From a checkpoint of a small transformer trained on Wikipedia.
Size: 10 layers, 5 heads of 128, MLP 2560 squared ReLU.
Architecture: no biases in attention or MLP, embeddings untied during training, some layers without attention, shifted keys, gated attention, a smear gate, skips across layers, norms scaled by depth.
Training: a variant of Adam for these matrices, 670M tokens.
Each number is 128 + 24 x the weight over its row's rms, rounded and kept within 0 to 255. Layers, rows and columns count from 0. Numbers have three digits each. The size before them is the row's rms in percent of the matrix's.

# down: layer 4 MLP down (transposed), 2560x640, rms 0.0369, rows 2483-2559, columns 320-399
# up: layer 4 MLP up, 2560x640, rms 0.0418, rows 2484-2559, columns 320-399
down2483 093:126165126133118106098088117137154128120133101097125104128132115126114098108129124133124135124154097154157123130069116148106127123136135093137121070129151141153158143117105131128091154112144158130119107138119147131087113149163109154107109136
up2484 108:071135086112148138116101120121173100117142130128147092114131156080110171148089117122155092125134152122129080151114115105120131142139123138149152080050134077155140122142135145157127153155157169168124146143138124107125124127169148142137117137
down2484 098:082183117154120149146156160141157147120137124142163107123112146132150102115124131107106081157122146132114159118162124104137134153072119122174133161134126126154155093133157142137094086113128154154102154145098136147166108114172121169131146174
up2485 098:123159100123138056115069121118141128106161138180113128123102152170143117152095088129095164130129116135127130083060119135150147113163115129104163144123115111150160172165158109079100109183113175135132139133117104133174114159110119124147129120
down2485 099:118110106103111132114134097125176108108114110131167124161102120093182101106127152138145117160121143109092121108091131147113147085160160099124134152118147159131109120089130103090086130138117162117121146090154138113124106138160150127118090106
up2486 120:150142139138141120096084084085118118081156128140127146125122129111119165109129094150122144112119119123090096097150116168123109120111148127097117150117144111127166134114132110087117107140132154162115091129150129138130104084079107173177097114
down2486 117:097171151121134141133091118143110105132115138119127126140175131133135076134144075124126142092149121143105136140119110111117095153109123136102113133170139147148122125190141096131130094091104142118148164148139116169142133101133139139148126080
up2487 098:131127120109112155105157133136136151137099118088095148143159140114140127101147128143097123107131139130149129116132101106108121175149124149183116134086143123147177092141141152134142121133128098130071131111113125107190150114141112125097101097
down2487 094:136151103153118148072117122107143122085173137135132133126105158098098087156100128118124130131148151135112128103118163133085148114118101120088126132121159111138136096159112130166086139128091151144146141173136109118113151155121144160153154078
up2488 105:123110158072126117127110139174129119162126149106137112122158092141137098134087121145148170100126143130130082139137091171133135087137155164102129101125122109090116100091115163103118127138116118163106097147129143125143111119170123135102131123
down2488 100:149124136115111146155118122175105103159097134111077111114127163129147085151070173107149144097060115112112138184171129091110132126146140129109091125088092131122127076126150149121149127107162164094132129162106116082136118164152114127114131140
up2489 099:111114128168128078106107126142106160138118160136139110130096133092157108135126117123131093088101132116101120091080159126099094155122087089135160088111108108131144149168124146128114111204113148110118130141125129151121086069138157145125141083
down2489 100:132164123084142106118140162139108122123142162155136084116145096125099140092136098138080079141140157124134083096096120140168127111089169138127152127114146145121137151127123088120131173086138143083091113123109114099103178134154139136122160139
up2490 101:163126087112135158098149140159134137186129109130102151126087151149151140136137124148137154089105148137131103128134164108118151154152130164109084156107128086141156104145127146122125150126164140157089142107133141147131137140101115160132174075
down2490 101:129120132127099136141100115137120102179158147118113162159169141121193096132129080112121115138086100154148172124107130137139120137152132150150189127120124155148117128129137115199134125176113128128156124137152092084124116160086130131087102093
up2491 098:105119089094104089129121150158104143187111156107140103134171106104160150152119177151182132097129140143155132129140096159141136077155140115111132108127123120156131125155139174138107132142129097127184161139097117120137144161148129147119172149
down2491 100:125156153141138125137140116153103117128171115127145129109157083100105123151083127160106114128117127157164118127147139140122152135112116147097133113172111125107105135090172125112141142135106138097166086126115113108123135146140117140128149122
up2492 105:126112109119116118126130125130107113132155136108168153146122123140154157148148127154166160111122128170118156109139153104101159112155116089085103122118135117107170149105103145122122127158136124179104118144107107108099129157150135155110173131
down2492 104:164121145109119079171189131154096135118159103108129126125113138169154109168083163148137144133157147144144157139129110136153158116157122143097121146112113165128167178154106175076118114157163120127138137121122137091098105135163066104129143162
up2493 094:083124150122144119122155134137144104135178141126124083125140121115107122121140148154124164079086123150122115181096130114131121136129147103122133082116136078117144110107105189134126157128112148133174098122142124144099126079136138130125116127
down2493 097:135138110152127156102135124090148116122144090131091122146148136112124101156111116089109136101100149121142113139114169090124107120136089093091137133117140113120145124105126157152153128097110114131124117105132136103143143156115100077127129170
up2494 094:116122092105147167133131119134146124136119099126107151136089126088090114127061125120088107132102128074112090130131107134127134142119119131144128128060106131111134187154115141158101108118124117112094119123177101109132121150150130128103117161
down2494 095:142093164167082138088141119142097177131152133188115166102170123180084120121159137142155125114115110128142146110119130144074142133116156144112155109113121153111118106115126122124105110138122135106123107091154148082101157120124095160133140088
up2495 111:105148149137142143106109129069114076126171122148072158115137121099138148132160138135160146142099121143122108167107120108098139130119116106099113143131136124075119100128119136140143101120121135129129085118138086123176140071149114117109136167
down2495 110:112142172114146102153166153147130102131136129083085157078111134125133115159129145170129162108085144132147157174157119167113121123117130098120150123176154139165104127105170091110094105196119148127116103169106100126138133135120121063091093179
up2496 100:089128133132132138122134107111137123104181129176095116131077161105146131163108165120123097114103099137112124166154139090089117112129153115140071077083152094146142148125144128125135149154132188158139170171133054089119116133147128130177160139
down2496 103:099129146145111117107087145155130117166143177144129102133153112150117106155126096115126138081088148100130167093135137129133133112159128109114132127156139114146113132141089124129147154107113132130134109078165159159173176105134128106080140134
up2497 093:128123121168145129154104116191176149128136116115159118113089091158177147142139099132116149143138157091105140123158133119130163141055105119143146178127116128150133134096135135131107123152124112136122145142139064131135142130119130128120114113
down2497 096:135130114142112102145145123137132126140157128146116135120145131130140124201093112136134133082197117172127103098125132129137126099108154183127158110137156165181066099137133115085115137136173105130123120112135124148106097083138159086155137119
up2498 089:116120120135136166164096122177113097088160131103135185165133118123177171119141142149109153144076172140175144163122138161098156094127177074135108167110111090059102087102161149119130128150120147120136126096098149156151157143114122143156103126
down2498 093:094101159147104093108135142152156111120121143133102157153127115112144123163153130157109132108139138099158156147125142138112126114131097142129113171136146139119065108125084078189139114113152105133150126130135132119146145133128149123147166114
up2499 097:100106145151124114091131126128113125128139135141140120147078138173124112137125139143184114081142149160171143123110136143112139136145116120124154134131153170106126114191109151117141156159131159132127092140097079129147091119157146175171130027
down2499 097:140153135116098141114163123155156158142163105118141149121139113138119122120093111159144140110117167139140095157139145148090153122166132122117151113144147156111133146096084119152097170130159169138126149133093126116122098144087126168115118139
up2500 109:112110126150164122126126165149128164074111099165153118122123148146120143140152127128116172149111112101099145150157135083084136111120173126168112114179149117136150094126138124148144133141119147178125143126168144153101164158132163178131100115
down2500 110:129158125103140168129174106143094140112140114137110143133136173132118144171177159135164183098142096125135172154118135146160150114091121106106122142141103131146102100150119132068108133165107182131151131134161115154125105125136120126116123116
up2501 110:098124112129145101127091104118155118119111108156117156149119158136109116131168147173101123107136114130141122100129084110144160127095182142103136132109118124134154133162139189131136150120140107117119112141109137136129148144174101139144137137
down2501 107:092140101106162108160077088126124104092081076146103149138137124115148103111131129148115126161127146125115150127156146159122123145142101140155143121110074102122114130137150110136106140147150169132144098144130150110103110116126103139122150104
up2502 093:121087107111142121116151134185127139158117123110148135140129184101125143120073120114150145137112115130124114142125113137149115072156132154121145123083137122108113175147124131131091108156106118157099108130115123097139134084120056168163151108
down2502 095:102098091115109130117092104113096166104139099114158096104146108089142120143151181153098114077144128146143123143130106159138176124095101091100152133113144092138107124097119102157126140123155144151146129109118082134135110118173154104151129131
up2503 110:136150075186151101091100081119140160116111151150115125112116120170090126109090132115182114121084069072086171130093139087112131142113147147123089156097134085143127101166088169110133118119114091133200127135112131139152114103094128139158111084
down2503 108:165138140165158108107148094166119137121160124181109168153164095117073118162159131118138118138098120108197175096126135170138128095143112136133150095156110124141131147141109121116129166125097152096164091108124113132126129098106093102105132073
up2504 100:141126124133105139101143129080130126114130137135112116121131101168167137050124135163125133115097161098168112126113159140157137150120117153141144111106151103149118153129104151145131095127101134127131132123114135138131117120151147154124130118
down2504 102:133097120152162128120168142107114158124119164151123127125130087097120115131134154146167122114155118083111147087144103163111139089131140133131142157165170122123156075139160166121153149180146119182109125116118109119134130142107139191109135098
up2505 094:116109150158152114153124111111153130139157106159134110081127197086155135133167162159133100164146107173111114128165097114127111161111155155164127123084136149118110178116137119120088113117124148107134157172107132128111084102125144162077204153
down2505 096:168172141142133133131123165122085121142121145166112099142124104125158154110112095112074109079102132098167087156163105096141121146179126172065147095123154158123143131095095114097136124140114120125147148141135129137139114118154141163151125132
up2506 110:111152120116136114120116121131079183149155161097180136149159134133114133106144145155134126131134108090131138110142087120093193134102087107103122119079134111154135111139109154144156095114122175107130104130123113120111128156146114120148124135
down2506 109:143107161107107085146116095123068124116107131128128152174136114085153112104126146105130100106159200120121142110120091072101117132145116184139112120140153124128140087129114137127146138098096106142153146102128097126105084086127086134152125094
up2507 095:142125103123152130122135132124146127120153143104092115130159121093148113128154093168154110129135121100114113143085165121126163146116130166070133072127125138172139121121145141089140129131140122139078140127145090138164176113105102134117122168
down2507 095:133146180161117151110177109158081128149111147128113153147122116143116166089120103147127122126182157157135098147164120127114122081122160115117107116111169141098139148124145118087101187103182132108174129105118144126087163127142143103139146106
up2508 105:101108133152126133113098125118135131168106119085097120089168106148103132130093134148132107134101166160157142108150123145122141109148070099117127111129133130141146131151109125141102101108109147113113117108099081128136141160130150117127116142
down2508 102:175152084104117190113114179152105148187111146115124109116134133142129123144152098130142125124144129104109107103149095128174134158133129111094091128122140145085113163161156145139146115133115140108108139142136115153140093097139114133120097128
up2509 091:060101092148097124097113149141183137120101133134124150119128100153156162159086138117113142111120143119175111124103119124149110136125129107104110140143100097142133113143151174148152110158084130147132148128113152079135152115124148133160122132
down2509 095:119120103137144117109106130107143139136115093143160109093125090120152155129157121121137164116119113156130129164120136175181106088121147151098104198161131125107105169101122168178138123134099118110148131141142120146092098131084187150180130144
up2510 089:131140109135106153126136154132125093106155149111140123098105149165082152145137092149114114101126122158111127119111145112133155160114105128125149167115081099115098158141142167169087103118116116134135122130175139108127117092090134165121123140
down2510 091:119135146153133159133151146088123154142108157128157105112165079119128126156113146115153170083089065143150133144107125119143145112151093132112142122145163115068106112133130120129159145127090118154125092107130132147124149106156143125124153134
up2511 094:162125104125131136120124128150137126127109110118139153112121131139100114160162150141081152113152119110118117108113158150053096152157103126156116134140142130171109076132156148129114134129136114138103148128158082120114110146113124116096102129
down2511 094:091156112166132161142121103144124124162127138127108092170109138132103119124156133117095130103124126177136106105127124126063104153095152123126151119160109145160123129095116129174127123132128144112165114110148116129108144130147130101120146097
up2512 097:110088131135110083128096099158137153135119169144140168146136128142137100099129122140115087095153165139119122140147098119115130104156114116134119145106129125095111148130127151105101122103165163152151124117124113145151110138147106156133139098
down2512 096:117099148150110101057147122124120117137146124108136095115171124132120147133124109140150114127123118153182142128097158109174187158108137123139137162120133122150124127117135144107092142132108134143114118113109142137111116070144167160125158138
up2513 100:144150103119124106110117110136155140149135150165140069102131127108135143151105096120109140141122115130106082080129110129141163110094181163129120168110089122141111125111130151149103131120107121137116186159178110116158120102129135140112122114
down2513 099:147165143116133096063110123152148128151157146129088139074121156116149135125136114143097131152157076111165125114131109089116151123148117125176131124071145139162138127113115143120110133114167161125110117159154121106142117085142188114144075127
up2514 099:153109111123176125109120134103104126119145144155162140152137127111119122132096126114127079089127105080118125139093109084114147120124169166140099108123101109077112111131133139125120108112109111122146108116123125084160154143068124128165153141
down2514 101:132130107096117125094120191111145133128171131128135132121098117118102109162122139130110143108130156144153124158135116131165132108125139158119124104121120155095154143107136130159164140145139091129139131114125145090080157119130104157149153117
up2515 100:112113118175122143092116121121128118132130111129118125131131124130114152135136128132141138117109132119115172138116151079152136125063132099136084102159135096113109120140128120125166119131153129143124137155160100129128136122059180166107113124
down2515 103:130100182142141127102039154151149148119131105096114136119101122160117088143136144123105112144147108112143159116130116143121149096107111135155124132158130120131198131095132097119121143158136119143146095176113130117172120121123123139100094133
up2516 097:125123106152124129134151124123137120114163159107143115158128149133137158127120086158103066151152156155091119135115110107108127111125117091087143110161170133076130109157103124098181152135095105139147125084151125085134147112116107118125141130
down2516 098:129136119121168160125148111134113157096150132102096173126095146138144184119118145144162107099160172146136134128116130123146104150168146105089082129078178174121184098129120099102124176148165128117114146115139100098125149142166099175123146134
up2517 105:084074144090148110109150118137117122117154134113142174120160163080111134195112138098121113146196104114092097134141186125089146100120124124128121110093123112136117141117134127173105124118140125130091115147080110119151108176106124143180125097
down2517 106:147129124141138172130120131157125136132148104106124099132111146128141139122117117103117089109076158132118111137118164127109078134138144131105148159102159096130139104131102120075148112098131133158103081104098167148141152095117098132092128092
up2518 104:104126136114149110113117138099152111149134121137105123112154166101152185093111143176138156128090169128158108109141136087130155133142110144125162153116103106127106139158144127112141117145160127126148085142182152098125126163110121127145115129
down2518 102:127118097156112150104145141112125130132112161141135118115186075124119103120127091122102066192150142160126124147137132105066111143161127117138101094114145165126148125150120089176141085088153138065134153110122098143145143133118145105147106140
up2519 096:115129147082095116086136188136147133134107125172133132088132153117110116122115151146111143121116103156157092085116118130164141117100140159115082122149114159095104114097109139102130145125086104101120098134122123095135157111149133152095140146
down2519 093:136116130131151135123140137186122153132117115138112115098080137168084083138096157166112124115092093161149086119197141131124105121127132105112118121102104097093110141162160141131134116147154141105126091124097086127092149162134106100130149124
up2520 103:115129111156106048102113164124109159138112144119142148124153154091164130137170153139168083150117145135132095108117125135145145122145139093109141117103102125115145109099129122114139149094120134162136098115126137108172081095135093137129144120
down2520 105:149144132118144133116146147171097160136100140169162129138110124124155163125178133142132112103117143124101170085121110158183159100133132130102180154106133140091166130085111103124121121125176108096125085114098100135115151122127147138120158129
up2521 096:106113109120123117116104102135108124139115124118143152076095159093085128164134150180084114153134149158081148122147098172122111096094189113098082137128133088140109109118125119116096135137164131104070130134116151118162083121132098169128109126
down2521 095:141137123101138126122133125134129114131118123146140124155146147143160161143151139120125147175120154125131124164117093091142150170116104160130164120120124123128128142149160119159124136139143104154183122099170131158093137142080141124113107101
up2522 097:108139159127147145107153114124159127161123158110158134093129129136081115103158140137091149108126143180148128137147156127077143149093135141109095154133169142118125123121136101112134130130125196143110140109136127115113144140138128124120147145
down2522 095:132107123144157131159155119125134159152126125127120102120099125097148109095140085150091127136099162175102112124139146121139159187134133113156111099119127118126144144182141118155167134096122152106116108126114109093109170126095086100164096157
up2523 106:123109119149154141090088151125147121116139130128107158104100133134154159142141138139141154132089136132158135123115105137097133152137093087140091184112130092106104126126116155176191145172152171159076101156160152129132138120142104148103128141
down2523 107:155139133136158149149086142105131142111103120141131141140141148148140093146128113168100107135118125172115149147151141127137080135107153103133084125147103121124155089108128098141139106158127159141164143131140132116125149138132133116088177136
up2524 108:092124124157127107132123135158113132166097121102099152135113117151145163124140150140115076152102155155148101126074140131090141153135129121105124128078139147102127111119113180169146108138097094137086148137135107156172129114112151138087087140
down2524 109:167100121170139140110143128120138100152144142151082152124162087114156111122097110108118131095078159141133104107148121154127137109108116145135115159164125138143143141122155146134176107123171121103159116148161104151134109085120133130081180134
up2525 079:128147106128170133136156152123131087097155123138082125157106203102124178091127134106121096166135169105168141171118137096091125145142160127135158162125139113144149099106114143154076143127102123137071127119129096100109147127150131160128105120
down2525 080:150108126130100147109141143170142146129105124110114162101129124158129084116116156113139121104125135138163111144164101145132101103091121093089115118130113110133103166126129148086175109108136083113142154133112129154146138114096137125130132160
up2526 090:126160118147142086107111104118119151112110143139165165084127163145128147126094125120118086121111115160121111120134122147101119132137133162128172106147122102155117138154135200075149106142137092135089105149108154124165100123138147105097145143
down2526 092:160147179107125147153144172108115118101153176159119122178136144160146119172096140161159143127160159139149110186107130082148150110130125137180127132134127107128103172132110101150104136116138142121156147127133068135157129151130147108150116115
up2527 102:139136118154100162125137111105120117138121152134123142119149111098127144153113121135134146140112153091111163181100119111098147104084125143132122088114117123141156121111162133193150170119126127191138102124122123126151159136119171188155154104
down2527 105:120150149118134124120154096092110136128144126100150144127118141178118166166135140181115176068120089123132133117106114126134170114101108141123149142150101129161136116120108151123111103104088116113156148123136116131122133124141119146130194140
up2528 095:086109114135115116161147134166142088142148128106122137126138145104125125159146148132161155150127160134132143127133126118124090097124171047132108113100098128178128166159089130115116141113097107122141147161119116136138131128118133132158125126
down2528 096:159143138131128104136123119119153134113149125137118140123117092076151138141181166134096108147122145169157123141139108153158129137131177124112098122117149130162153123138138121142150116116129153144130134151153154128114124138098113103168161118
up2529 074:114147108102090145120127168183155108162104168128104155154153128085108171109114115121108152137100181103172103153109137104151122139176191133085146131162126126098133146120140140136163129134108145124114133119097101119118144095097122109123109139
down2529 074:135141144115094129139093101118164173111136102096127113117125089100105129125124139127120088141117086153110166109168107146108115124105107176139088153082126153114133108120167121131144146132141093096117109099141140153133138144139121137158152113
up2530 107:124103118106157133101098085137150098126123127141090136159148113114113107165128104178137125138118134117143107150143117131129168159092065114161135113144120130109143116135115121140112138147151124100126131159161136133134070150098081122123125136
down2530 108:126140144137151159103096117123135137119157134139116149122128131099181146148135123142152111137138134141127079076124163157126141104138138095171161115162176177103123085121145147151110157136162096164143127094113158142093088104125110143150143134
up2531 091:132157111105122136072137138120149098120096103143149097093190099143091130189120112129132117128151132121129106156141168131133104142147147137084077124140173126110137142144160188116121108111090169146116131153148128084157104143124114138148137127
down2531 096:105107136121135183094099146148085097130142164109140125132118132125131117122105091146099107129110090122080140167153138160142127116136154135082160111135115126095144155127115114137098098117139160102118087117110143132101122103094105140132152132
up2532 102:141114103148143137094096130099139082116168158116162153109098133131121147168154073174137068145132124135160125144137134113108146134085148145111103110158083118146114152113163179073138118131161111129131139139186133099079099168091163186076131059
down2532 103:120117124125136104116128123108093082135109125137116142132181118167126138133146110160136133121144133165151139109135129131123096139162081082139104087164102136120135145127160160132181131113122152147126141092135129149131120125088109126109109145
up2533 089:088135127105104159118077126139120145111154133144105106126132143106119138090110131132133122141130119087138120140108104130155129121142171156089141100113127142191112080143141147115125105154158091136111106116154097129139148164108073144135094153
down2533 093:156148164114103128081167170110140122137129131122132113128140120096144119120151148112131117093150160149102136121169149145135146126120142136112129131165106159118101115128163125125138093093151161147123118115126119148125130122136105119124123113
up2534 091:118125096158134115154097158163173144114130126176135117133109157132088175143108129163101132136177088154123124167107140128129133130122115140083102150134128092116137144125137100138109127172149139149108153186146121103112209165119146153119151143
down2534 093:133147197105129141125139122136124175132149107098138139160108129116145150125129129142178099079136174129153102125161137100151166152115122135145188073153163145158115146123135115152173137140135139133122142089124096163108116123171119158104112135
up2535 101:081127141096152113150108146156115101085137111110131118137141160115125135141159159164134157146093128136137126141121122146130123152125131125070107087113148147119118148129163138121121109143142126182178146106121123112123135154170099121133092154
down2535 103:165127155151137108137129147124141158104116146110111125157063104175141175151125124137104120132127133119156152148160112118131069110171196110140154140152113113106138137140173136117121141146135119125088079135129149085139139113147157126122141148
up2536 091:105147115151151142161115133117114110139124123183101172148125124099100137152106123140129111146141132135141083108119117105162137126129114106159113119124132080153116163107099160134122103113124125102129155119142106109112149135147074124097127141
down2536 095:108157129152089112146138140161093140136146094133125134104146110141097114156148161163142090165137097109116099146108129097146172118103113145110103108155113158117124129167099134123139147137168122179154118111134141139134124131122092116124145092
up2537 094:155108161157091133101159145130143152113102125111179107091119138120141172148098169154121137128144091170110134078130150134097136088176091141115107135104159155138125139099131164135122092108119115127136124106119140129121171171132124139097202101
down2537 093:126122142163145188148149109166146132146145160119136108102156106158110139128131121136113159123124115123170160117160111102163111116150107145126149132111104115157141132132142153065161118104082156109144124162101122149096147114080125137137102109
up2538 093:118094127107173154145146117091170148157144127103129160097122145119153154103123110129126097131114154136138130171126151117109139116146097168128104098070093118132108109121162107122122121118154114095130137143116107118185141139123140108117103133
down2538 092:142133127120136147173146158143152140124149093085106135153120154133086129085163099130142132137136124139138129107135130147106116112123146123093134151127147147103148117098153136166162137095137146145181134142138119169131158098113099105152106116
up2539 094:136114151108120145129094143114087137144120122123132103106187135123143129121110149129169121117133139096135161143165159085142127110177088146110095119119116123137109143153130112066082146126140107122101158141158139140167130138208119120112129134
down2539 097:142114132146112137100143124144155147139131105096128057153145115109134133175154135202169131139112142121091130107123118117120107122159108118169132099118142134146137137101170117111154064166122094145138119110112105156132146119120092131124077111
up2540 084:149129098129131147134135113198153118130121141110165116114131150157089105102098081108120148169126124134120145116115072130131129135169113104150123132082089141085148095114175096116110125129118150128120125130140123101129129129113136105089099105
down2540 084:119136140112095149133135158112121177138129112158130115120114118087093122135143125118146158147122145179122152090105166112104135124149131153113128081187176131145082115120134092110144162093151099144164139111110116143112060142161082109132155078
up2541 100:119118095144140145103111110125123091123111111115124129142143053105119163091171138101137180131124099126128093103143127093142116116117149133112128097135115133122141122088095111113131100124166115137094161127127056161145159136119094163147127189
down2541 100:135149044122095156151150129107138103121130123152072147127069179126148133077134176072121125144154113123128156139078140102160114121128138129151128120131164115167105145183143119126109105123140137113155200127109129142148139161106121163096096082
up2542 107:100051097126132117111077113114139146165137169135123131067088106101147138074137064166153136102093106157108111089121119124110162101098153119134141121104117130112106107106092130114120104125108138134138125158142101141139103108104172126104148161
down2542 107:125117132069137123093107117138107149134132138135150115121150143117133114146080173137156163109154096121132180136158060072150119120139094145128125142105142167110109082112115148104127109117129136146162155095112093149092107081133103086123105104
up2543 094:101103126148115137138122143165148112115107134143098110117139147135123136122092101165095138134117118112122118138110139128131127113141160106130130121139106099143171125117164124116116099107082090121150125169117116136127113088117146139149139121
down2543 095:112167136146127114165162127145142125121087129120089107120155156150180122136177118153130120143153145148102140101107148162145096092125112093143106160123073167118152154126173128122122143126119147095138147125136113144127144102132152132108082133
up2544 097:096102126161132158155135116118179141123116135125167110129077132163178112123155121132181131131113124100105094129147157124117108175126143152134120137144108089145137114097172136125140120140144119157107134101151138144139089122130113136135100156
down2544 096:153203127106120105105125114167118128142166114121128116137122151130099101184126125157122155121100134122142128095100116097113166149122132125125120115139082152117119114122112116118135154116125114121158094106119156070072148134117161182100096125
up2545 098:121107083105128139129139147106126129137101133124120144130104148164153128113138086169133138117103111123049090137134115152111136117129160110144150106158142141133123138132125136124162120149141086124107114126169141097111126094150094133091146129
down2545 093:159150110164113125119123142130053158142146141088154139082118091127100102153095151158138157106171111142168159113111101079141116142124127143129085109191129128138109158174132144135082130100131119156143157171080111137140162146104112107147160134
up2546 106:109128131143146101135129093149118146159163150097131111079069072135131126136085114165103162110161121133136111116107134140148148163131082068113147095161141124140161135119100157148161210164100080127124110148140132131135109108124152128156160125
down2546 106:141116122109127108129112127121114109183138138150115149110108109140106129070129155153116071127142113104123100072125112111142135128123110130152166143144157134150160120105136134130146139117123136132169062073135160140138107113179101124138125094
up2547 099:145126125148154125166157126119108129142117123143131144142120103113107138125127121141109143079112142162174102114110118159127122090140127175145152127136163085144145111142113099141132103137116145130103174096126146123104116115183118157163146118
down2547 099:133086142126143146141099146122140098125171167105113156137154148124162118093092138091159134100130107109161142116144131109108165134134130146092123190103153112147102165167143143129128121096135131134130177128117137100100143114152128121100109123
up2548 101:111118115138109138092130123104084082140132148092114163143096145133086127135115140127146154125186153174135142102119160174108105117088164145089114142120097107202175089133093123155077141134128098139082128130135126130098078083133148138138120173
down2548 100:136148150120116132157093110169094157111130145094144121104129136137189100170091122139117176141159112143160136116102128147162062133142165107074111128161100150150109077105136131124117140134162059167136146151110147156123120139119150115131112179
up2549 108:140136108144148119068119148113189183166126145144153126095117136115133127128132097165120132120158126125141101131118162111102141125147115189129110125120092115131108148146110159126129128163095112134124127126140132100132134158122131136108130149
down2549 103:140131195131159124139158132110144170105129110132122105182096148110123178131137127098141117116118146140114166141171099126150131172130161117088161127111112135151111135154154125121080149116127137126128098099112105147174178125124148117139136172
up2550 098:140053120050158132110117105118143106116137162119123092133148169123138145153159101136166210166145133137098120154131133131146137121130114107075129107115119131160154104090099126120159119136136131117184161136121085181107109082098135139137146110
down2550 096:131156132121150134144129131155123102164113104138155139141096143108150181097154175079110113152138099124162080163141116117124119140143145118101128116116101106109140169103103131129157123146119151123124124119164100137115155166101110141099148116
up2551 099:149129100126128076118159115133147116153160139121095142154137153112129156122141106123139134139099123183142121136113115131114110103102157115119153126118129095116190102087128149090114181135135131138122129117133126099109112086108152151077132153
down2551 102:124139143163112115128139121104141106129134183104132160095092097200136136174135138128092164098154120134125136087146119115123107125114147100168122115123151094119117133165117119127116143122125058137134146125131113113126171113117127130124115153
up2552 107:112128113152142128143135133133118124074138150130134102082122179150157104130115158141129114069169115129139161142118098126149135095129128145103119151116099134177104114096180120120134109167088185137106132171096132132123070108147113142116137140
down2552 107:146197116126157150136135168108135164163108115120098147161114115149162129147093100137118096122139156154079124152095129095137160107138110124103120130152119102116100157150138125138135099109072121129124108125123123139123165085101136127121130165
up2553 106:109045143108151145127105097140109116116130146116135123078128140095127136079123109126122166161173151120103160106099124107096132102127159120121154140155157179141109104155107110113107129125133137142171116136151131093128105116132117166110115113
down2553 104:122088160157085089136094081115154132093158122149090131132114113121129098152134123131115122127113128112132106149098116126137113114132164086102098120147135148161087126148168073104157139118138118135140128154105167124123048155129099124171182097
up2554 098:154118130117102146119139116146109145136157144127122108138116120179092170141123132102143099069168120123115119142164156135107114149079125150091162114149152153155152121130091158125095141130107142144142144101176087119135145109115141134133160081
down2554 099:120139143105145134137089097174125099127096125143126128124112143145142160130138143082114168121153145143123111118096138128118152119102080129063133134126160135142098153089114118130134139143132077115147179139119106122106126121122092112094130146
up2555 099:122073121160139129145135073157136117137094129084160142159117128140116134135108141157127125140106115129102127162138110122090141130103153110167094135068101084081178141097133151084101133140177141138115107136124096094091120139130098151089111141
down2555 098:166148137122116136129172058150128128136115151113128139105166143104098100152160110123165168109105163142102152152136118159126112113138137084106139113144125131136110152142109150074131130117097128085122112124138113145127097122128140116128105193
up2556 105:130101130124158136088164166137132124101148169132172125072150088150145130153121180160155151103140131121128117103137159117120159121104131122130111114136164136132115173108121112121146162123125096149077138136160087144102108099152132162133148137
down2556 104:127114132061151111122093160129121149124105138106134127118114134155086151163134147107113124155113100139094165115153125147107132089102154167136129124138138095109111127116131155115135202116172130143089092121103155169121079119138122144068127160
up2557 103:113118118119106155101115115111166087088159129097116119112156120098126123147185127161150127118113136158123106142123137124131169157127160133124101169135157141116107138113141133128147118151158076175135152152122134121134131128156170148086116111
down2557 106:154111105124133121126111068100137090102104144099171173144139140184072119132157135134114174151158121130092084140124128150124104123136117101136157121124132139145129132176191128136115112122157103134119113128139088128109126112118145151113097114
up2558 102:072098108137147112109124151143104113136160118122112146074145130126122158133089143131122140109100121156116127123116120136052098133110107122086135132104090126103125131136085182135139145112103104163145130159123151083151115142101133125117157110
down2558 100:098104147145158162132152093159123153144096138127106069100096161153135144164150121123080129141094132165109139147149115095135093136135156119111102094081118119117176137112125102134205121098147111143136098118088068094119129137145124081118106166
up2559 109:085108096123119133110076148149142165132152125176151139125104150148125125122134130133153140146158147093151124165111100127084183136159092119056133103120144134108114181162128143138155148123133162137117134113103110128152146127137165113107126130
down2559 111:142096160125135122130121134148132138107158142125147131143131127086095170163158142110149159127119178129134131089147085123115149080127151113133156114111117161082109108147125127160142117094128139066125135114154137126155170164160090135126124142